Weights of a small transformer language model.
Size: 13 layers, width 224, 7 heads of 64, MLP 896 GELU, 10.8M parameters.
Each number is 128 + 24 x the weight over its row's rms, rounded and kept within 0 to 255. Layers, rows and columns count from 0. The size above them is the row's rms in percent of the matrix's.

# layer 10 attention key, 448x224, rms 0.0613, rows 192-255, columns 64-95
size [104  97 102 104 106 100  96 104  92 101 100  98  99  97 103 102  95 105 101  93 101  97 100  99  97  97  94  95  96  96  98  98 102 100 102 100 103 102 103  95 101 103 101 101 101  96 101 105  95 102  96 101 102  95 102 105  94  93  96  94 104 104  98  98]
[[115 138 113 100  78  88 141 115  96 132 119 143 114 131  87  90 129 170 103 145 153 112 102 143 115 124 162 123 130 128 100 142]
 [113 128 115 125 114 143 130 119 152 121 139 127  96 148  90 108 135 110 107 112 147 130 127 113 149 107 111 119 113 150 115 134]
 [136 153 136 151 158 113 125  94 138 177 133 114 124 129 124 139 167 110 160 120 125 139 134 102 102 115 160 190 144 158 109 128]
 [144 151 116 154 145 152 117 105 176 145 131 140 113 116 187  97 145 135 112 154 141 114 107  93 134 103 149 141  98 191 147 103]
 [153 120  86  69 126 149 139 109 115 137 124 144 140 136  92  80 162 176 136 111 146 114 129 106 129 127 128  97 129 114 144 131]
 [ 90 118 140 150 137 174 123 161 140 151 118  86 121  96 124 123 134 120 133 137  83 164  98  98 130 132  96 140 132 140 109 144]
 [150 143 127 118 120  82 114 118 121 142  86 143 115 132 167 121 112 127 134 109 120 148 102 149 105  81 187 100 142 109 160 169]
 [146 159 112 145 120  98 170 149 133 103 136 164 146 133 125 110  78 115 129 157 146 188 123 124 143 167 111 137  75 103 124 164]
 [110  94 127 101 167  82 185 122 156 110 132 109 136 107 162 139  80 150 141 166 136  99 162 117 122 170 118 135  79 137 156 109]
 [159  75 134 147  86 152 113 141  98 146 138 115 149 102 132 124 141 141 168 102 122 121 159 149 120 112 177 109  98 137 168 132]
 [101 161  56  86 152 143 152 109 104 149 114 117 110 122 113 104 117 132 126 114 124 151 102 166 128 130 118 116 116 155  89 183]
 [164 113 128  76 133 140 117 107 102 138 118 110  99  99 153 101 106 124 131 153 168 123 153 128 116  86 188 155 112 134 104 153]
 [119 130 164 110 108 141 139 157 107 152 172 150 153  89 133 142 167 134  95 158 165 170 108 111 130 120 164 134 156 182 126 113]
 [130  87 115 118 147 135 125 132 162  69  88 110 127 128 120 125 149 137 120 138 116 152 140 129 120 140 108 125 109 126  69 127]
 [120 123 160 122 118 119  68 114 102 151 151  91  98 139 114 144 169  95 111 117 120 108 151 151 155 141 120 113 117 136 128 149]
 [137 136 123 146  95 141 132  88 130 110 117 147 148 138 150 121 140  84 136  84 117 159  94 116 156  92 103 153 113 149 118 146]
 [123 114 124  99 113 131 120 173 156  93 139 158 142 132 116 125 121 149 170 154 127 118 129 127 160 113 114 131 106 151 119 123]
 [143 134 125 162  93 134  85 107 134 145 124 123 138 100 113 147 139 123 155 117 111  80  96 160 142 119  98 138 112  90 122 162]
 [139 156  92 105 146 135 116 112 130 151 162  80 176 121 134 139 118 157 125 129 148 104  88 127 151  93 140 183  89 105 129  82]
 [160  91 137  81 180 184  90 110 153 150 128 142 123  92  91 172 124 121 131 123 167 116 145  99  90 177 110 150 160  95 127 150]
 [142  82 103 142 125 120 130 151  92 162 109 128 161 165 124 120 120 121  88 143 118 106 120  98 170  96 125 153 102 132 115 131]
 [160 122 150 127 179 142 131 135 109 147 130  94  83 153 128 113 116  91 101 136 169 152 155 113 138  97  79 114 100 129 137 188]
 [104 139 122 114 121 109 138 128 140 128 140 136 166 147 111 131 140 132 139 132 140 181 141 145 130 131 159 116  92 158 170  93]
 [108 127 123 172 110 156  96 102  77 135  92 113 156 129 112 155 104 135 127  75 136 154 168 156 139 119 154 130 147 147 161 113]
 [129 161  97 124 119 136 134 142  74 125 116 105 125 113 107 112  90 145 112 137 126 146 135 139 136 171 140 168 138 124 143 114]
 [145 144 176 127 136 154 135  97 149 115 126 168 167 138 135 126 140 131 122 175 100 137 154 118 144 135  89 184 151 114 132  80]
 [131 164 152 154 113 117 117 132 136 103  93 151 117 145  62  73 132 151 123  92 166 141 154  91 148 117 141 118 159 139 139 154]
 [ 96 129 136 126 128 118 111 139 127 125  98 137 148 150 129 143  65 194 142 155 134 149 150 107 113 125  97 140 124 140 137 161]
 [144 133 146 138 113 156 161  93 120  72 157 118  96 107 108 128 126 101 114 127 166 135 123 175 139 128 126 108 158 127 125 168]
 [172 167 104 161 156 137 112 101 132 176 132 106 145 140  95 120 131 136  90 141 161 129 105 107 151 154 142 133 115 116 130 144]
 [146 166 120 109 185 148 133 115 113 104 133 115 119 114 161 149 138 143 149 111 105 100 133 154 146 115 101 158  89 124 135 158]
 [160 163 158  77  83 120  86 111 132 120 134 163 122 132 143 145 102 124 129 155 155 137 162 146 119 149 113 173 124 145 118 160]
 [147 159 155 122 109 152 121 111  79 133 145 132 141 133 144 128 126 132 130 148 127 120 131 165 137 115 110 131 108 172 109 119]
 [105 111 143 113 131  89  93 121 124 115 102 150 116 106  88 129 148 122 143 150  83 128 124 109 167 137 146 134 108 145 114 117]
 [108 139 109 130 122 105 102 114 117 133 126 153 128 140  77 101 109 134 108 124 104 145 139 139 148 145 134 126 137 115 130 124]
 [142 152 129 159  97 110 115 148 111 144 105 165 131 143 121 101 117 134 141 162 151 119 130 137 111 148  94 117 107 145  72 182]
 [124 171 177  99 110 159  93 146 143 168 120 159 165 106 115 137 123 143 118 141 165 116 113 120 138 156 141 151 168 116 119 139]
 [133 127 134 145  64 110 112 152 180 130 132 170 147 117 150 114 135 122 198 131 154 137 140 137 129 112 109 143 116  98 166 114]
 [148 155 135 101 132 115 110 151 118 141 170  90 102 140 116 107 162 125 102 151 130 113 162 147 141  82 134 140 116 112  71 127]
 [120 107 116 112 123 143 134 132  97 152 143 131 108 125 119 125 100 121 136 150 114 104 141 106  80 135 128 139 118 143 142 168]
 [110 156 133 139 118 133 121 104 163 135 122 120 131 100 103 134 127 167 154 168 108 142 169 145 108 104 150 108 154 111 128 137]
 [106 149 113 100 115 122 123 125 166 140 128 102 144 109 116  97 141 137 112 123 153 129 151 168 123 152 123 157 149 140 152 131]
 [168 119 126 172 124 107 151 164  98 116 129 159 140 155 150 110 154  77 103  78  92 127 120  84 149 129 126 107 144 110 116 126]
 [158 125 134 107  79 112 144 109 125 201 140 101 159 153 133 109 158 133 127 127 105  99 124 140 150  97 154  96 150 115 125 135]
 [125 105 105 127 133 113 104 155 134 172 117 154 112  72 153 122 175 120 113 138 110 105 157  69 145 129 139 133 129 131 125 173]
 [145  88 152 142 105 141  87 101 107 111 124 131 161 140 116 138  92 127 122 100 125 153  98 119 149 151 124 110 113 143 154 152]
 [145 133 118 113  94 117 124 113  86 150 104 180 136 115 159 113 120 118 119 119  88 158 134 118 152 126 135 129 144 108 101 146]
 [128 110 135 124  87 110 147 104 180 133 153 130 166 113 157 119 106 102  99 126 134 132 108 114 117 144 162 137 151 112 129  98]
 [129 141 134 122 136 121 134 129 126 132 104 158 164 175 150 129 130 105 131 125 148 143 168 159 109 165 107  97 129 121 135 103]
 [107 133 137 116 144 112 112 164  98 144  93 149 157  87 132 158 120 117 118 146 128 124 133 120 150  97 147  82 149 105 131 116]
 [110 128 172 148 152 154 125 114 137 140 102 123 166 144 159 110 134 151 138 127 103 111 118 119 104 128  80 159 133  99  96 158]
 [159 155 129 141 111 117  96 111 155 110 136 160 118 169 137 166 147 159 131 140 103 129 142 139 128 132 155 131  70 110 122 153]
 [118  94 132 137 108 137 145 101 148 180 126 115 138 121 142 114 115 118 146  89 162 118 124 150 133 104 109 111  97 125 128 126]
 [ 79 103 179 171 105 115 138 152 161 116 132 124 148 164 106 146 144 149 152 109 157 129 149 106 170 145 174 184 143 106 127  88]
 [136 120 123 197 118 125 118 144 163 192 127 122 117 126 161 141 124 172 124 148 108 153 145 142 124  88 166 151 109 111 148 108]
 [101 122 130 122 141 127 101 171 118 170 107  70 156 125 123  95  84 157 122 120 124 145 123 130 152 134 114 119 110 161 112 146]
 [117 148 158 132  88  97 134 129 175 166  85 141 121 158 143 129 136 110 122 126 113 108  89 128 114 115 104 110 146 174 138 121]
 [145 164 104 129 154 132  72 161 145 105 110 140 115 122 140 137  92 137 133 116 115 181  97 107 190 137 160 100 136 117 171 168]
 [160 126 165 131 128  93 137 147 139  89 146 130 159 122 154 126 117 152 137 181 117 135 129 137 108 118 123 118 153 126 137 140]
 [132 158 120 152  99  96 124 165 111  77 153 122 183 169 161 104 128 109 106 167 173 107 159 109 140  99 119 167 146 107 166 133]
 [182 118 112 106 130 114 103 173 122 151 109 134  84 162 119 141 129 107 141 155  94 122 158 164  87 127 110 141 172 159 165 132]
 [115 126 114 148 116 107 121 130 117 143 102 148 175 129 128 130 144 190 137  94 102 166  78 130 124 104  84 123 161 160 135  78]
 [120 176 101 166 115 163 152 118  85 118 106  93 133 146 120 126 123 127 142 114 113 136 101 141 149 110 117 118 187  87 107  72]
 [104 125 161 164 121 145  71  96 133 133 126 101 144 157 137  91 111  93 129 101 131 140  97 158 135 162 164 152 141  90 106 119]]
# layer 10 attention query, 448x224, rms 0.0595, rows 193-255, columns 64-95
size [ 98 102 101 104  99  96 100  95  99  98  95  96 105 101 102  95 100 103  97 101 101  97  96  93 101  99  96  98  96  94 106  99  96 100 105 101 101  99  97 106  97 101 106 101  95 105 104  91  97  97  97 101  97 103 105  93  98 101  93 105 101  95  92]
[[118 126  89 116 157 131 131  87 152 127 103 106 123 135 137  79  72 110 139 115  75 128  91 127 156 115 133 131 121 138 163 103]
 [115 135 141 120 135 132  85 141 120 155 154 104  82 129 108 140 137 117 113 137 104 119 111  97 160  90  99 112 136 144 100 130]
 [164 132 142  76 121 115 132 156 113  93 106 176 156 120 175  98 125 146  76 148 114 129 113 125  99 140 128 128 125 196 149 146]
 [112 164 102 126 116 127 153 124 129 116 142 127 113  98 114 101 178 156  94 100 184 116 106 116 116 155 103  90 141 103 127 174]
 [108  82 104 150 117 157 114 161 152 139  62 103 142 137 153 148 118 113 132 151 126 127  75 101 140 133  89  96  87 124 140 124]
 [159 130 103 133 138 127 150 117 119 149  95 146 132 141 108 119 119 137 161 149 102 121 146 161 129 125 141 128 149 112 136 124]
 [172 151 141 141 140 115 147 144 116 114  72 162 125 169 135 138 104  95 140 131 106 143 144 138 150 127 141 140 156 136 136 131]
 [125 145 132  79 170 158 134 135 142 120 130 127 155 113 112 148  85 120 114 119 105 116 146 195  81 146 155  81 140 117 179 100]
 [122 129 129 167 120 112 104 186 117 151 125 128 104 116 123 162 117  91 163 116 139 169  76 115 115 102 136  93 180 105 161 167]
 [ 64 130 132  89 104 100 136  94  87  99 109 171 129 149 124 127 138  93 136  93 116 116 149 101 165 116 141 138 102 118 161 161]
 [114 140 111 127 114 148 102 187 117 122 118  96  88 118 144 137 112 158 118 131 146 130 152 122  95 112 123 111 184 133 108 130]
 [121 131 135 180 177  99 145 146 123 164 130 102 142 119 111  97 156 130 119 139 140 121 133 172  84 151 133 104 140 159 128  88]
 [134 115  95 154 141 123 129 127 136 136 136 132 109 103 126 128 119 127 163  95 120 165 104 149 166 139  90 127  69 108 112 143]
 [124 121 123 115 141 144  92 109 128 121 175 111 144  98 141 122 133 112 103 137 111 112 145 145 167 162 122 100 143 142 131 101]
 [158 155 115 134 124 110 142 137 114 147 105  87 121 107 116 115 104 148 111 100  76 140 130 127 165 122 153 133 121 134 136 125]
 [149 159  97 117 117 168 151 165 141 129 129 133 132 127 120 132 131 117 129 137 121 104 116 152 128 151 107 105 155 127 126 192]
 [130  95 116 118 103 132  96 122 115 117 125 114 183 135 131 105 117 130 115 107 138 131 115 102  83 144 101 133 153 118 172 104]
 [146 137 125  78 143 163 106  71 193 139 147 130 101 109 122 146 143 119 113 158 128 145 127 109 110 151 122 171 122 117 167 146]
 [123 115 132 117 131 152 110  66 159 121 120 154 129  86 108 109 101 115 183 123 168 151 119 112 107 161 167 101 145 132 132 109]
 [ 99 129 150 167 126  87 126 127 116 142  95 157 123 191 121  97 130 128  73 136 133 112 153 119 121 120 128 129 130 119 153 171]
 [150 124 108 141 122 117 131 137 128 103 136 137 108 151 124  80 112 105  91 126 136 146 145 123 123 125 145 117 182 116 147 169]
 [131 125 119 162  82 165 143 140 117 145 139 161 103 132 157 133 110  98 104 152 126 163 120 119 138 139 121 132  82 155 148 142]
 [130 156  86 130 130  81 134 131  97  98 158 140 146 119 152 162 128 143 130 112 137  65 175 139 160 104 105 107  60  88 137 114]
 [114 119 135 128 109 142 170 144 118 134 126 105 130  77 135 153 134 130 136 166 125 137 143 142 123 132 146 128 106 100  89 128]
 [154 161 166 118 125 125  85 116 118 133 104 111 122 102 148 159 150 179 115 204 170 158 121 136 169  91  86 162 111  97 103  87]
 [189  91 129 136 111 129 105 121 105 148 119 144 100 133 110  89 170 106 137 124 137 103  95 114 150  98 134 106 108 112 121 155]
 [102 135  99 154 136 120 104 113 113 114 129 106 162  90 137 162 102 112 177 181 145 156 111 149 121 113 102 144 105 150 174 163]
 [152 108 131 163 133 139 131 111 166  70 158 117 117 119 116  98 121  81 118 105 152 136 183 104 188 152 119  98  99 147 111 165]
 [178 110 102 116 167 126 118 117  97 144  98 153 110 124 119 109 136 141 122  75 185 140 131 163 151 153 140 160 102 103 154 135]
 [128 144 110 118 116 136 150 140 103 131 129 135 114 136 121 202 137 112  84 130 133  99 106 132 157 158 113 172 140 115 132 130]
 [135 160 162 119  98 119 128 133 123  79 164 124 170 126 127 133  83 147 152 163 152 134 181  89 122 143 120 150 129 103 128 113]
 [172 117 127 123 161 106 107 127 110 108 116 113 108 162 134 100 123 122 124 144 131 109 160 141 136 155 101 164 152  98 119 163]
 [ 94 147 164 165 159  98  86 140 119  82  83 125 125 139  91 160 142 153 125  85 146 120 159 140 145 151 150 110 109 144 149 128]
 [107 128  77 151 131 146 103 126 141 136 153 126 133 161 127 147 116  99 131 112 104 145 144 127 115 119 119 129 164  85 129 125]
 [129 190  76 160 146 105  92 136  99 121 107  96 119 155 149 146 133 153  77  81 159 123 114  63 120 132 146 118 127 115 129 154]
 [131 140 147 133 161 125 133 160 133 163 150 118 136 103 128  94 125 134 167 125 149  93 124 126 100 133 111 167 155 112 111 151]
 [ 97 164 119 117 122 155  84 131 124 153 120 158  80 107 126 138 140 141 162  92 141 154 120 158 138 134 138 102 116 123 135 124]
 [161  97 125  97 159 106 150 127 109 174 100 143 133 136 127 105 138 143 114 120 120 167 158 124 144 171 113  75 119 110 105 111]
 [109 130 121 125 138 110 165 140 134 105 116  91 118 139 172 151 111  95 145 118 139 134 154 130  81  97 109 161 129 128 185 101]
 [141  89 134 118  96  94 114 122 144 137 137 100 108 102 126 121 143 156 125 126 119 151 172 108  73 111 148 104 127 149 170 122]
 [122 143 123 121  94 141 135 128 175 168 148 140 126  91 130 132 141 130 140 144 126  82 109 106 119 165 171 136 118 109  85 112]
 [150 132 131 145 152 115 128 115  84 135 162 151 111 129 134 146 119 141  27  87 110 148 104 146 115 122 155 104 169 105  94 147]
 [163 142 143 116  92 137 146 135 149 162 124 137  84 150 133 135 129 127 139 104 158 168 176 156 131  92 112 109 115 117 133 135]
 [132 135 109 130 101 106  93 184 121 170 104 172 144 126 131  90 110 143 137 129 150 131 101 158 116 129 128 112  91 137 135 134]
 [115  67 126 126 126 185 146  78  82 104 100 102  85 144 103 123 119 125  91  91  85 185 136 121 122 150 142 103 145 121 120 128]
 [180 164 132 143 122 130 146 135 111 121 137  91 134 161  90 144 131 127 106 121 117 120 102 158 121  93 120 115 114 107  86 178]
 [129 150 134  90  80 149 133 134 159 134 154 121 127 112 106 118 119 116 108 146 139 108 114  99 110 162 138 110 116 125 131 157]
 [136  92 168 133  82 130 100 129 140  89 131 113 139 149 135 122 137 139 170 117 130 152 121 172 142 101 126 113 138 122 130 101]
 [153 115 103 128 117 133 125 106 131 138 151 123 140 158 103 160 147 191 141 133 170 101 122 137 130 148 125 111  99  88 155 142]
 [125 114 127 135 142 170  73 143 153 126 117 175 159  94 165 152 159 138 126 142 113 138 150  98 130  68 143 127 135 107  72 128]
 [145 118 100 134 142 134 140 170 125 104 147 124 183 135 121 183 124 147 154 126 137 155 147 104  99  74 147 137 164 110 122  96]
 [ 87 112 127 158 115 140 117 127 114 108 115 120 180 107 113  99 108  93 121 104 150 137 140 141 154 130 115 134 148 172 114 119]
 [121 136 121 101 142 173 120 147 166 122 157 103 135 124 124 160 118 139 145 124  99 113 125 123 129 154 156 120 143 125 116 127]
 [ 85 161 132 165 112 128 161 166 113 166 104 133 149 151 160 116 154 148 113 163  91 104 118 126 170 155 107 124 140 136 150 141]
 [ 94 123 161  89 131 119 138 110 159 160 120 125 131 105  96 143 112 132 112 118  94 167 115 114 123 190 159 152 126 141 112 116]
 [113 177 128  94 160 136 112 119 111 169 119 157 137  94 145 104 120 154 150 125  99 142 159 138 135 132 121 121 140 160 106  91]
 [145 140  95  99 138  80 136 154 159 106 123 118 145 108  79 107  92 153 162  91 122 149 119 106 149 134 101 132 114 103 119 134]
 [158 113 144 161 106 150 135 103 103 119 122 162 116 153 114 175 137  95 132 188  90 134 112 146 120 123 124 155 159 118 116 102]
 [105 128 182 136  99 163  83 116 104 106 115 111 133 140 116 135 110 111 146 119 143 134 156 158 125  83 154 157 126 100 115 121]
 [144 111 140  85 131 139 106 156 141 125 108 111  78 133 102 156 166 159 117 150 133 162 130 141  90 170 135 117 141 142 128 106]
 [ 97 152 120 186 149 124  86  98 133 149  92 131 140 176 147 117 159 197 122 124  91 128  80 141 151 135  87 123 125 106 187 139]
 [116 160 142 116 114 143 144 122  70 130 117 142 117 140 164 130 139 118  82 118 130 152 134 119 126 145 127 124 118 124 111  84]
 [157 133 123 144 126 134  88  91 123 120  95 120 141 106 210 116 121 131 128 131 105 115 165 123 134 154 137 120 140 121 118 107]]
# layer 10 attention value, 448x224, rms 0.0431, rows 192-228, columns 64-95
size [ 93  92  92  87  96  89 104  88  97 102  94  92  89  93  95  98  99 106 100  91  97  90  98  96  92  98  91  98  94  93  98  97  97  98  91  94  96]
[[114 122 146 130 120 125 128 100 135 156 104 115 148 135 132 132 108 148 106 118 157 140 154 104 119  93  91 128 106 128 141  96]
 [114 146  93  93 134 179 170 116  98  83 146 153 127 123 131 180 128 117 118 158 183 134 112 189 119 115 134  87 154  90 116 148]
 [168 143 118 121 133 138 109 148  98 138 135 133 167 170 164 107 119 145 160 109 131 148 101 143  96 121 162 140 133 140 162 142]
 [128 130 118 151 141  99 103 139 159 128 112 143  81 117 132 127 144 105 122 118 108 105 131 155 130 144 137 120 118 120 107 117]
 [ 88 147 136 103 129 157 111 117 133 124 146 102 146 137 135  97 173 127 137 145 148 169 102  83 147 155 145 111 148 147 161 139]
 [191 157 140 121 114  95 105  90  65 109 133 130 148 104 157  74 151 135 109 109 157 138 159 111 106 106 140 110 125 101 147 151]
 [148 175 125 148 113 146 128 100 118 149 149 125  97 168  90 130 115 141 147  93 142 128 122 131 122 129 108 130 106 139 129 145]
 [157 125 131 134  98 165 120 138  96 121 154 126 116 136 157 141 140  99 160  68 172 124 105 160 115 137 132 123  88 118 106 115]
 [120 117  83 185 123 130  87 115 125 149 115 118 115 135  54 133 119 125 126 189 137 107 133 127 144 156 112 173 167 126 177 155]
 [164 147 149 116 127 120  98 118 139 118 146 122 121 146 112 136 138 156 130 104 114 146 119 109 106 110 132 150 124 133 158 126]
 [ 87 145 141 163  83 152 121 111 128  96  97 129 108 126  80  84 123 111 102 124 122 148 100 120 117 177 131 153 137 150 164 125]
 [ 97 120 159 131 167 158  86 138  93 124 114 147  68 124 120 133 131  93 157 124 125 136 139 115 135 126 115 141 114 120 148 124]
 [109 116 127 106 120 135 155 125 162 105 131 196 114 102 111 107 150  81 181 108 144 158 153  79 152 135  77 140 134 156 131 122]
 [121 121 168 140 166 119 143 147 138 161  82 112 128 151 109 173 130 170 175 163 129 156 107 133  99 109 119 136 140 164  98  96]
 [146 132 127 147 168 135 151 140 112  83 139 110 171 107 155 133 149 154 127 116 115 131 156 137 155 151 162 133 127 131 128 134]
 [ 94 113  93 118  98 147 144 120 125 120 129  90 139  87 122 112 123 119 145 130 150 154 147 159 141 116 110  79 130 114 101 124]
 [121 166 105 121 114 118 113 150 137 101 192 195 106 117 125 144 138 106 165  99 130 175 105 121 152 130  84  89 163 155 173 121]
 [141 130  91 117 178  99 168  93 148 105 152  77 147 147 144 112 119 159 128 138 137 156 121 129 138 133 132  44 167 117 152 123]
 [ 91 123 120 171 100 100 156  91 124 115  91 126 165 157  58 113 120 110 121 166 134 109 110 113 121 152 121 138 142 126 125 118]
 [143 148 125 174  99 118 116 150 148 130 131 137 144 109  88 150 120 117 170 128 147 111 128 164  91 130 106 129 121 124 130 147]
 [127 147 115 157 139 136 118  94 114  97 158  96 122 134 165 130 133  97 156 104 142  95 135 164 121 170 123 158 141 116  96 107]
 [110  98 117 130 165 103 159 116 171 123 129 148 116 139 177 152 145 124 121 123 146 149 142 123  79 125 113 126 142 110 118  93]
 [150 113 115 116 114 111 144 129 159 168 147 140  93 115  93 127 137 154  91 125 148 160 119 142 151 129 138  81  92 148 128 108]
 [176 189 142 115  94 120 174 122 140 102 159 141 102 115  90 122 125 132  59 116 142 173 139 150  93 125 108 135 103 128 121 185]
 [ 75 129 120 134  73 122 145 148 137 122 130 102 132 126 108 118  99 140 117 107 155 133 132  84 120 181 143 132 121  97 111 104]
 [114 116 141 108 117 103 141 106 166 129 169  84 130 130  93  97 110 151 133 154 155 138 163 162 154 136 153 119 128 154  85 147]
 [130 118  99 143 133  99 133 145  86 114 135 115  92 109 114  90 121  85 145 117 154 116 146 132 107 184 162 143 133 145  80 101]
 [ 76 112 121 132 126 109 154 125 121 113 152 101 103 163 116 107 114 150 122 106  86 129 102  87 112 128 151 140 155 109 134 131]
 [124  74 183 119 102 143 166 123 177 170 129 156 129 106  99 129 119 152 102 110 125 125 182 121 148 114 125 158  94 123 134 127]
 [140 135 143  80 109 125 103 143 108 153 133  79  89  95 173 152 111 161 163 113 149 114 160 124 141 139 114 149 134 116  93 189]
 [122 122 120 118 127  87 122  96 110 141 124 182 179 166 110 116 108 128 125 147 123 124 105 111 109 155 141 103 163 136 141 106]
 [145 157 119 103 125 110 104 138  93 138 147 149 112 154 136 121 147  74 114 125 118 121 123 113 119 109 115 101 120 143 105 105]
 [109 107 106 134 152 180 115 142  91 138 116 127 125  99 148  82 147 143 124 122  56 145 167 133 166 121 157 134 131 137 140 125]
 [ 91 123 134 140 129  80  91 178 125 124 118 110 140  89 153 142 102 127 121 130  84 139 123 133 186  97 131 129 145 117 128 135]
 [ 98 109 118 103 171 155 142 116 150 111 128 111 114  84 103 124 146 105 124  94 144 101 112 154 121 112  95 131 132 129 141  93]
 [158 107 116 145 119  96 125 161 118 118 120 113 151 112 111 138 174 154  94 142 134 129  92 109 130 140 137 152 143 164 137 139]
 [151 152 140 104 102 132  73 105 161 150  99 119 116  99  79 130 140  85 128 169 116 123 118 112 100 126 135 127 115 103  98  98]]
# layer 10 attention output (transposed), 448x224, rms 0.0513, rows 192-227, columns 64-95
size [ 90  91  87  87  86  88  94  87  90  96  88  87  90  89  90  94  94  94  94  89  93  86  92  93  84  89  92  93  87  87  95  92  94  91  87  87]
[[112 144 108 116 134 108 153 128 137 107 143 140  93 136 153 137 124 132 138 127 126 104 140 142 160 107 153  92 109 150 114 132]
 [106 107 120 149 152 120 102 105 116 115 138 134 154 132 110 119 123 125 118  64 134 122 186 121 142 121 118 141 182 123 152 153]
 [120 107 167 142 136 113  97 118 138 112 147 107 143 122  97 153 156 104  85 116 142 114 148 151 160 131  94 151 129  96 134 130]
 [158 145 106 128 123 111 158 133 134 126 122 130 145 126 123 106 141 128 131 138 163 130 145 114 125 123 151 132 134  93  81 136]
 [209 100 108 145 122 120 195 142 113 120 150 122 131  92 150  92 120 121 115 123 153  94 120 108 110 132 149 122 170 136 125  87]
 [114 124 144 160 121 110 136 116 143 100  94 111  96 109  63 149 120  96 144  93 171 129 118 125 164 143 129 150 125 133  90 111]
 [168  64 144 135 145 128 111 141 121 137 131 139 118 141 125 121 147 139 138 158 137 199 137 158 122 123 129 159 144 131 102 165]
 [121 134 150 160 144 115 115 131 141 111 133 173  95 125  82  89 150 136 122 167 110 160 131  74 159 107 116 133 158 170 111 134]
 [182 141 152 146 119 112 169 158 154 140 115 108 114  98 150 113 161 105 134  80  98 145 131 105 134 129 105  85 115 163 123 111]
 [156 127  82  83 144 127 126 132 110 111 104 156 165 172 116 128 150 150 107 160 152 110 100  98 108 122 124 100 116 151 128  71]
 [104 102  97 127  70  89  83 113  86 147 173 142  94 120 154 106 143 165 168 108 139  92 138 113 126  98 119 111 174  91 116 133]
 [133  98  89  98 133 130 142 168 145 149 120 118 151 126 147  96 174 156 132 164 140 122 138 134  80 133 119 103 123 167 104 102]
 [140 175 112 169 158 125 142 130 160 161 122  92 165 186 163 123 150 137 104 108 128  80 122 136 159 115 140 135 100  93 135 146]
 [139 142 146 180 118 151 120  75 133  92 115 128 119 130 172 156 138 113 126 123 103 135 124 142 159 107 134 144 100 113 159 130]
 [113 108  90 125 147 104 106 143 129 138 115 113  84 132 102 119  52  62  88 122 128 119 119  72 113 126 127 144 166 131 143 140]
 [108 104 136 139 159 132 147 163 149 101 141 154 117 153 123 130 122  99 113 111 142  82 144 122 132  81 175 128 162 156 120 121]
 [138 128 119  97 117 144  93 141 133 124 112 108 153 112 114 160 111  93 127  97 118 101 177 126 130 154 158 163 146 112  86 139]
 [110 157 173 132 117 130 142 129 127 136 109 146 171  83 134 174  86 164 131 113 155 158 141 169 124  97 168 141 120 141 130 141]
 [166 142 167 153 156 126 129 150 121 173 137 126 134 150 138  97 149 142 118  77 149 102 157 159 120 104 153 108 146 116 118 180]
 [118 139  90 118 116 131 131 132 126 119 107 145 117 115 161 141 100  87 107 124 144 121 138 135 143 155 174 154 138 135 106 124]
 [ 98  98 154 117 112  92 137 146 162 131 149 139 136 103 177 151  75 153  99 105  92 169 132  87 167  94 161 124 117 131 157 113]
 [137 138 128 130 111 140 129 124 148 147 121 178 129 162 128 140 104 152 106 156  99 160 126 161 159 152 132 134 119 134 177 150]
 [115 115 124 138 148 167 153 126 133 133  87 148 135 134  97 128 115 129 127 150 144 132 129 122 143 142  70 143 112 123  95  96]
 [130 149 107 144 137 135 142 114 126 112 100 159 156 137 172  81 138 139 135 119 133 122 124 122 147  99 139 163 127 158  82 163]
 [104 115 107 130 115 124 136 124 147 192 128 142 111 121 138 109 134 110 183 148 116 118 134 143 150 115 100 119 148 140  99 141]
 [136 144  81 128 101 169 146 117 123 142 124 116 127 138 118 134 121  98 128 157  62 109  83 175 138  96 143 104 113 117 129 108]
 [155 131 132 147 102 106 180 110 137 193 156 142 132 136 115 127 110 148 114 148 114 134 108 131 127  88 140 150 148 142 151 113]
 [125 111 124 136 145 157 160 129 158 123 125  70 106 101  94 111 123  95 165 134 142 134 126 139 139 124 125  97 118 124 118  97]
 [180 116 116 135 110 141 116 145 152 143 116 125 115 117 158 136 121 111 147 160 152 128  96 121 129 132 163 127 130 146 149 169]
 [110 105  97 114 131 102 135  93 114 129 102 138 164 143  97  97  86 113  77 131 112 159 127  99 122 128 140 124  47 141 132 103]
 [119 129 135 162 132 156 126 171 159 123 119 166 109 116 147 124  98 151 112 128 160 153 121 152 114 137 145 144 126 166  94 107]
 [103 108  87 134 126 136 182 125 168 119 110 129 145 103 134 134 124 163 132 141 144 130 168 128 137 120 143 108 126 118 142 107]
 [133 124 148 127 114 113 123 117 132 146 141 126 112  84 141 151 110 124 126 140 167 110 120 109 121 115 127 138 129 104 151 129]
 [140 110 128 106  97 133 134  80 129 175 122 101 135 151 114 172 102 106 127  70 146 125  92 183 108 110  94 160 123 120 111 151]
 [173 101 169 149  50 165 111 117 121 173 162 113 155 135 107 144 113 115 106 143 105 139 168  82 113 109 227 131 111 137 122 135]
 [139  98 138 108 144 112 124  92 117 186 126 152 184 117 164 118 124 138 149 122 135 135  97 128 133 171 136 116 150 167 137 171]]